Weights of a small transformer language model.
Training: a variant of Muon for these matrices, 207M tokens, 12616 steps.
Each number is 128 + 24 x the weight over its row's rms, rounded and kept within 0 to 255. Layers, rows and columns count from 0. Numbers have three digits each. The size before them is the row's rms in percent of the matrix's.

# layer 2 MLP up, 896x224, rms 0.0389, rows 854-895, columns 168-223
112:142143127146095137133152127169153103098138105125142074096161126125144120107116110168132150107113174117168109080134120168130079104094156107196111145146125178139133118130
106:127105128142137114135140132124105164107122129109138118120107088126111129105158129131138128141120116146104109104154142146083109153143084099121125118117089146099152145154
102:125123125158133136123064133160150110119056129116137116111108099133157124124115094179134128088114152107150139135135159137133103164107190068094128105177154138105144116127
094:196115112114111132143116123138159129126163094122117135118175126109118170168174112129162158116121126148056109114101122156147109160126118109109131111132116111144165141111
096:114160079151109152131137140154162105136116126159120175141080126124141138139164152106114138129137108158142154110124115115153176128149110101095146122121099128097099113136
107:107112165159128195083139141138105105153110133104163141061108095113120139107078105142130094162141141135148115076188149124141134134157133099111130117100123126139101139111
115:103116106135153098148140119113141139127122118135118121172120106141112124150066115113103109077116149110134122138120119129118133106110140088182128149102150128097143102103
109:111132088097136137078115109123126142144129135116115138162127123109099108063114150149159155127133162148129154161094167167097132098150121097150127123144106123134143141106
098:107125120126121116128089076164129130098096099111127174087127165121177143125128143177140113111143123134106156118166134116141112114138146169157156124132149109121076157118
102:099165118111139124137134082141137116084130111146135148126126141160131127116167177146126161074137173145125166126130147128131168115090141064093146141168128103087144104151
096:154098132132151134157113178101122119071140160133142127094085131087108111165137143131106142147138118141160146128108132104121106080140133125079146089189119140121137162122
086:177155116096107135122128163163101108114098141115139134128128176159152112132087153129144106108155116074136134134135108101139092138156106142159172130120132085155085150125
108:155159162154144151165112127125188140110120148086180116087122127111107164129107132167127145105114130172088141181146144113143086132096098122104114115131133169179121147104
097:179082164128139143141139108119139156138109137092143082151152110108141110129140142135095108138179131129051131118157114114142116160157111104119102102156142118117150134120
112:103110102108110098089127135138130103126132117147097110154107130141150090111126121155171141094105139112123110149173106102141116115155139144124151131135092101122142118129
112:092131123124116143120116141163139147116175140108126136126128133149127129134117132168190146133129148110168075097131163081124151120137101144099128095154175111155123118138
086:131099123094091118146138135116180145125094114147133096138100142119137055110130130094163149117146138178151122152087125160110176127145124101159116103148140120112123128135
099:130161096184141104123089164148129134146142107124166109116127106116111138113142111123184103170143121122127139149103132166146108087133113122143122127169119123127129109101
111:136164125098099097139090105130118114140129131115098086143148180095164204132133116185083152117145110123135079092124127138120123143129130158139130145111134181092139123129
092:124125120136166094123086160110137110160135131145137119181119128125098186105102102080118173099155143066104117123125150132146094112137123129147139114120174122125124094116
089:125134121164151115137116132119118160162136104097138122137129125104173112117092108134132150171115141117116081102149163144106135108156156146144149095151161143076140113122
100:079117144078096137159126094163106142107125110120140114144118093171125133094112167074117130114084100121139138112176113154134075147132148140127129158180142150131125111187
105:116130120139112133132164160132119142159077138130125108124123153126154086138116094145194113139110109133077156107150120087166107145133138123125151130109138158125100113117
106:163155144147159150140161147117109172108111101110135151156123100079153134155095137138139133126107112141129148163127131138143144097074115113116187089187123134161122115137
093:112095153116111130123113129136140146116143137120138077158129213131088097103125142096110117123129121138094157099144155146099082077161136097130122183118151114121164145137
093:127142126122081094123126190131139099173069122161085162122131128138119109176109153117099152134137114116104111151123105160141099161112124173128130145104157098122112136138
094:146129104139169104135169124118146120123140156135143135123130091139168115087144114134176143107145085144213131130188094144133164117149116079123128116132085101101108106101
091:132092149141134117149082125139149119102149114115132171066161138167148117106131124096108143151157112156066145126141089103121121074125155153107183120139128145117124142140
106:112102143134139126126104117151156106130133127137113138121125148121125133132084119119149090124102134126114130157152114130114147097104112162133106108096121166091160133108
101:107179133143061136109106126146163137131149144173171138110138140125169103142146156124122148076104112154147152112118154156138145128154112155094161124142147086162160100141
103:192127145123131122110130115094128137138102123096150132110093095156121124084160087151173152112122149165113115138135119122164093118108171091160169101147156172140139121145
112:128183099119157096127112090125146112097122160151098161144170116111115135127152127148117092129117195078134125160159118123151160105148114090154091169130116132115123124136
100:131135145158138054115156161166112100122113134130152107149114080142104111163130118072104127186155156153195156135118109101092123110128132113109130139149130089121152134131
108:144143114106116162124095139138120148095139177107117110080155118144128115123127130097127169097124123175111144179088154110123106110165093135130120128127116088137148113135
100:098133121142149137109102112144128090109156170159117159087142165103199115121142172106135141142161140136082111117151143116099207110086122086121118136177086119156167133123
107:136171104136167132131133107120131136119086129102110163144176137146116121098129093164136158164139128147120152150118108151119055176120166129059141144159127126099133116096
100:143099136099106125079146118131114144091124094138171146088080148134120156112143167129142158172139127127114120109099149111138168135119130104123093113163161146114121101129
102:130138131157123158128135120129118133178142114133114132141102116097148128195094076145123164142108133106071114096112127137136115109132132083139141116130108153124144128177
105:078130112154131156117143116105104106099146144092119144140107087172107103178114107134142135126104183134074200158141133137136132102143126191106168154164115116131132103139
089:148124150127166124085127118111131112121135115149139157093148130134123158157084164183060142142131165120190115090146150144104185127100128143125093099127117116156146121123
098:105145138184127162158148168151134134115145118155147109144099103149137103155118073144139087169123102112125129155172083120122131153129159168171089075139136091146126168111
095:106126126145115150105120162123152135099142151120116135141128113113102160110126121126132123130157142120120155063082093114132105109130150114165117152121148128161121119136
# layer 2 MLP down (transposed), 896x224, rms 0.0189, rows 854-895, columns 168-223
104:098124142106096114138135108134154121153144180154167174154128128129086128073135121092161161111110151151115154124172131115135138150133119138100141115123129098107087093153
105:123119137158104127133127150144119100157141160120128140164128110136120146134134130081084145145134117063130053122081117113140140122141114116131165131156123164162149164170
095:100127155087133095097118100136177172132152110105162176097128157106155130136135109117115146169155111122128128081136111104166128152111116134156133108139129149057088176100
092:147121086135099127148130131195129109122152145144165068159114112134106122136101134159130110096112133096139129115152130094178099122108099131138130153157138101190114102144
088:165053117130123121157092142169173135131099177123139112104106085141087096118116091128123123154137132072159121120133104127143123134127121132134126142097113121131128142126
108:099158141080133128125095153088133143130123145121138112133173116076123152122107135089138153170096158080128110151100130140124168152107115174155149141134123120104168101115
104:141121124096118142130125165102140080172113149106120132126097154128118130147144116105148117147147107174115142140131131175146089135163090159106188123144129192114125161162
100:113147125145106138130120104084099151133109153104126123131153141135171114140121164172119125146162139110130166124146120144114119096133104150108160111142096146144136107110
107:142076142132116108124130129136146091108168154140121077149115161100063102134137129140092177123108104146139117078154134113140158129138088117150163070148098128126127129152
114:150135097094137129136090170165122178142113138169155144123127158120118119093137116114142099103102101142117126127142148066149109114087150126122137099120137121135131143146
105:128151151127101134104165118130130107136115125102155102182164106142115098126113145099138149112129107055121129154112102132121145124110140153172081175105139068084161102082
071:176107122161114088122152082150155133147115118091101111171099116131145156182159153113155057103129130115165116113103104132147137104087167129158164109097125162121140113125
108:120172117089099155137154159160105120128167081157144137140121123116156143126109155152122115135132131115129123095108101113131116140117122141124093093141127119090158133143
094:111117122190131132115145132129119113126156123190116167117114115134143172098122120091151120125129125149155108128180144091153130133103080128123139163097137156127105105138
113:109100109159146109121084110148137126115126127169118125124116142144110133141120115167143109122102144142092133132138164126101123174084127088109124088139125135125102141121
104:133101168122200114117123163139150127100089134164113111124131136119136104175112110167127122066116140193132126122132124124110098102137127128143137120148152119160115134125
094:078083122113139176111107097088085130130124116140110151124117096161160196114110126147149137107154155098143120152181134138125089111146154182147081118177096098095112115172
104:152139134120135121134119189128133118106140148160142098118106118164125090125139137089161129109109183083134144115138157137142111122124131165107159179107132076112119133145
123:115148110191174134114137124150162134134098085099134106140133114073141152134099086156125154106151138160143114127118082139158145096091135118093139135141104072119158163153
092:123120136144117100098135089136109144166149158153117149131134156105165112143093118128166118133100138135106140118122121165110193131139105108201106102136149159100078138140
089:083095168114110123127100096119091145139148121099116107102125141100116147109137092146128108110122099148124155159158123143090117122087149104120154110145170146142130104157
093:112134131127175121117129119135123152143117161109125164160174120093122176139210114120152104106160111120106095131111142125114177113134122121106090106071096094102153117117
097:120106117127079126167142104113122128128120135160121157119164125123122108116091107165129138128123098089124163159166123145122161145143133141123113110117135129164133139166
099:143105119099158173150143195123128136084148119120142126097136156168129114127129144137133166129091102119127176155158115145099105148109134113133089142133097103106123096175
098:144128086155087124111132103082109084132075102112119174140111119177117161104126140138100163140156167166122110135120094123123139157126089161133139146147115127067101110122
108:099149107090150165159112127150131146127138112124140156126076090116164154151092134121162088142157121154168159131124092123141108161113163112141143097153106111083107105097
085:095101139121141162110158114080096102133148137114129078128130095125118134140155143132091112137128087127110167116142134104109106085143148119140172105106123157129165136141
087:145087137096095135151131176148139133109124124118129085158112122190074099149135137116139115122134066139141123179109134138111145112113116106135138129082142138125115127176
103:139125137137132172110089142119163134137190093140110186144136152122070129145116150129138143121160123127116109130127122144104118116136178118125157149150094138107169141109
099:146121149094175144118146121160146175093134102145159091119106128157117149093114089128149147151132087079134076160144120107106150143117116121162127111093121154122119146122
106:112148124100144101112082107133121126149093157112160120081115122181152122156098143142117104125104142042084130110167119154163131134087138104149089134139138169151125201141
102:087173119109104143135134158149135154156096099138134163114110178130114101164094149162120176147143170128100160102157105113137101139093097127119169080157098083155130125103
104:104179113107108111162154175108116128156144167130122096119152115116142183098147150119075106116159110115119133105103137076172110167145134144133115122122112128164139141113
102:147123118115126135076151112133096138120118141074106121164143106118124102103128118139091092153149121107148139093160104094117142101096161145162191135149148111148135127118
103:149141119132073078112119142159119186114142099139147077147093179153076172151130126138146128106096110100101135121110144107133081162121127151113127107137148120137146099138
114:180145126135091104115129119113140112144165108156146145142120116164121081132138174116126163134122143125137146153119107120132167173166103126133086136093178125077113124142
102:136136106139158118104123101085119124066112169102128139148137140155155109103118113109105136125103108105129118162160144171144108132138145139154145134161116110130161126097
100:132110116054105184132116161153131166145126074133096166099111133154123144121146113137102136166106141143102127177157109131131168137141120138131141142121136097123121099145
105:113140086116100116158178118148126127093112109139120146183144107161127143110138114158111142166105112117131131084143098111155064141163099099118131169123125132160117124113
105:134138130130101115144124146123165113151145110128143100140139106094116112124125086117087105101163172118111107142166121135091070097151169134103148128128141133127147086128
093:109146143132154107148128133134135132131113099144128146153143130120122142103143142095124149111074098119096143097120132166108171128114173142115077130137177136118132136149
094:126102111122159142134144153099109134130119164123116161081122126153133126110152169149138137149193121150120144120135118145137112149137095166092145123155101143158127122138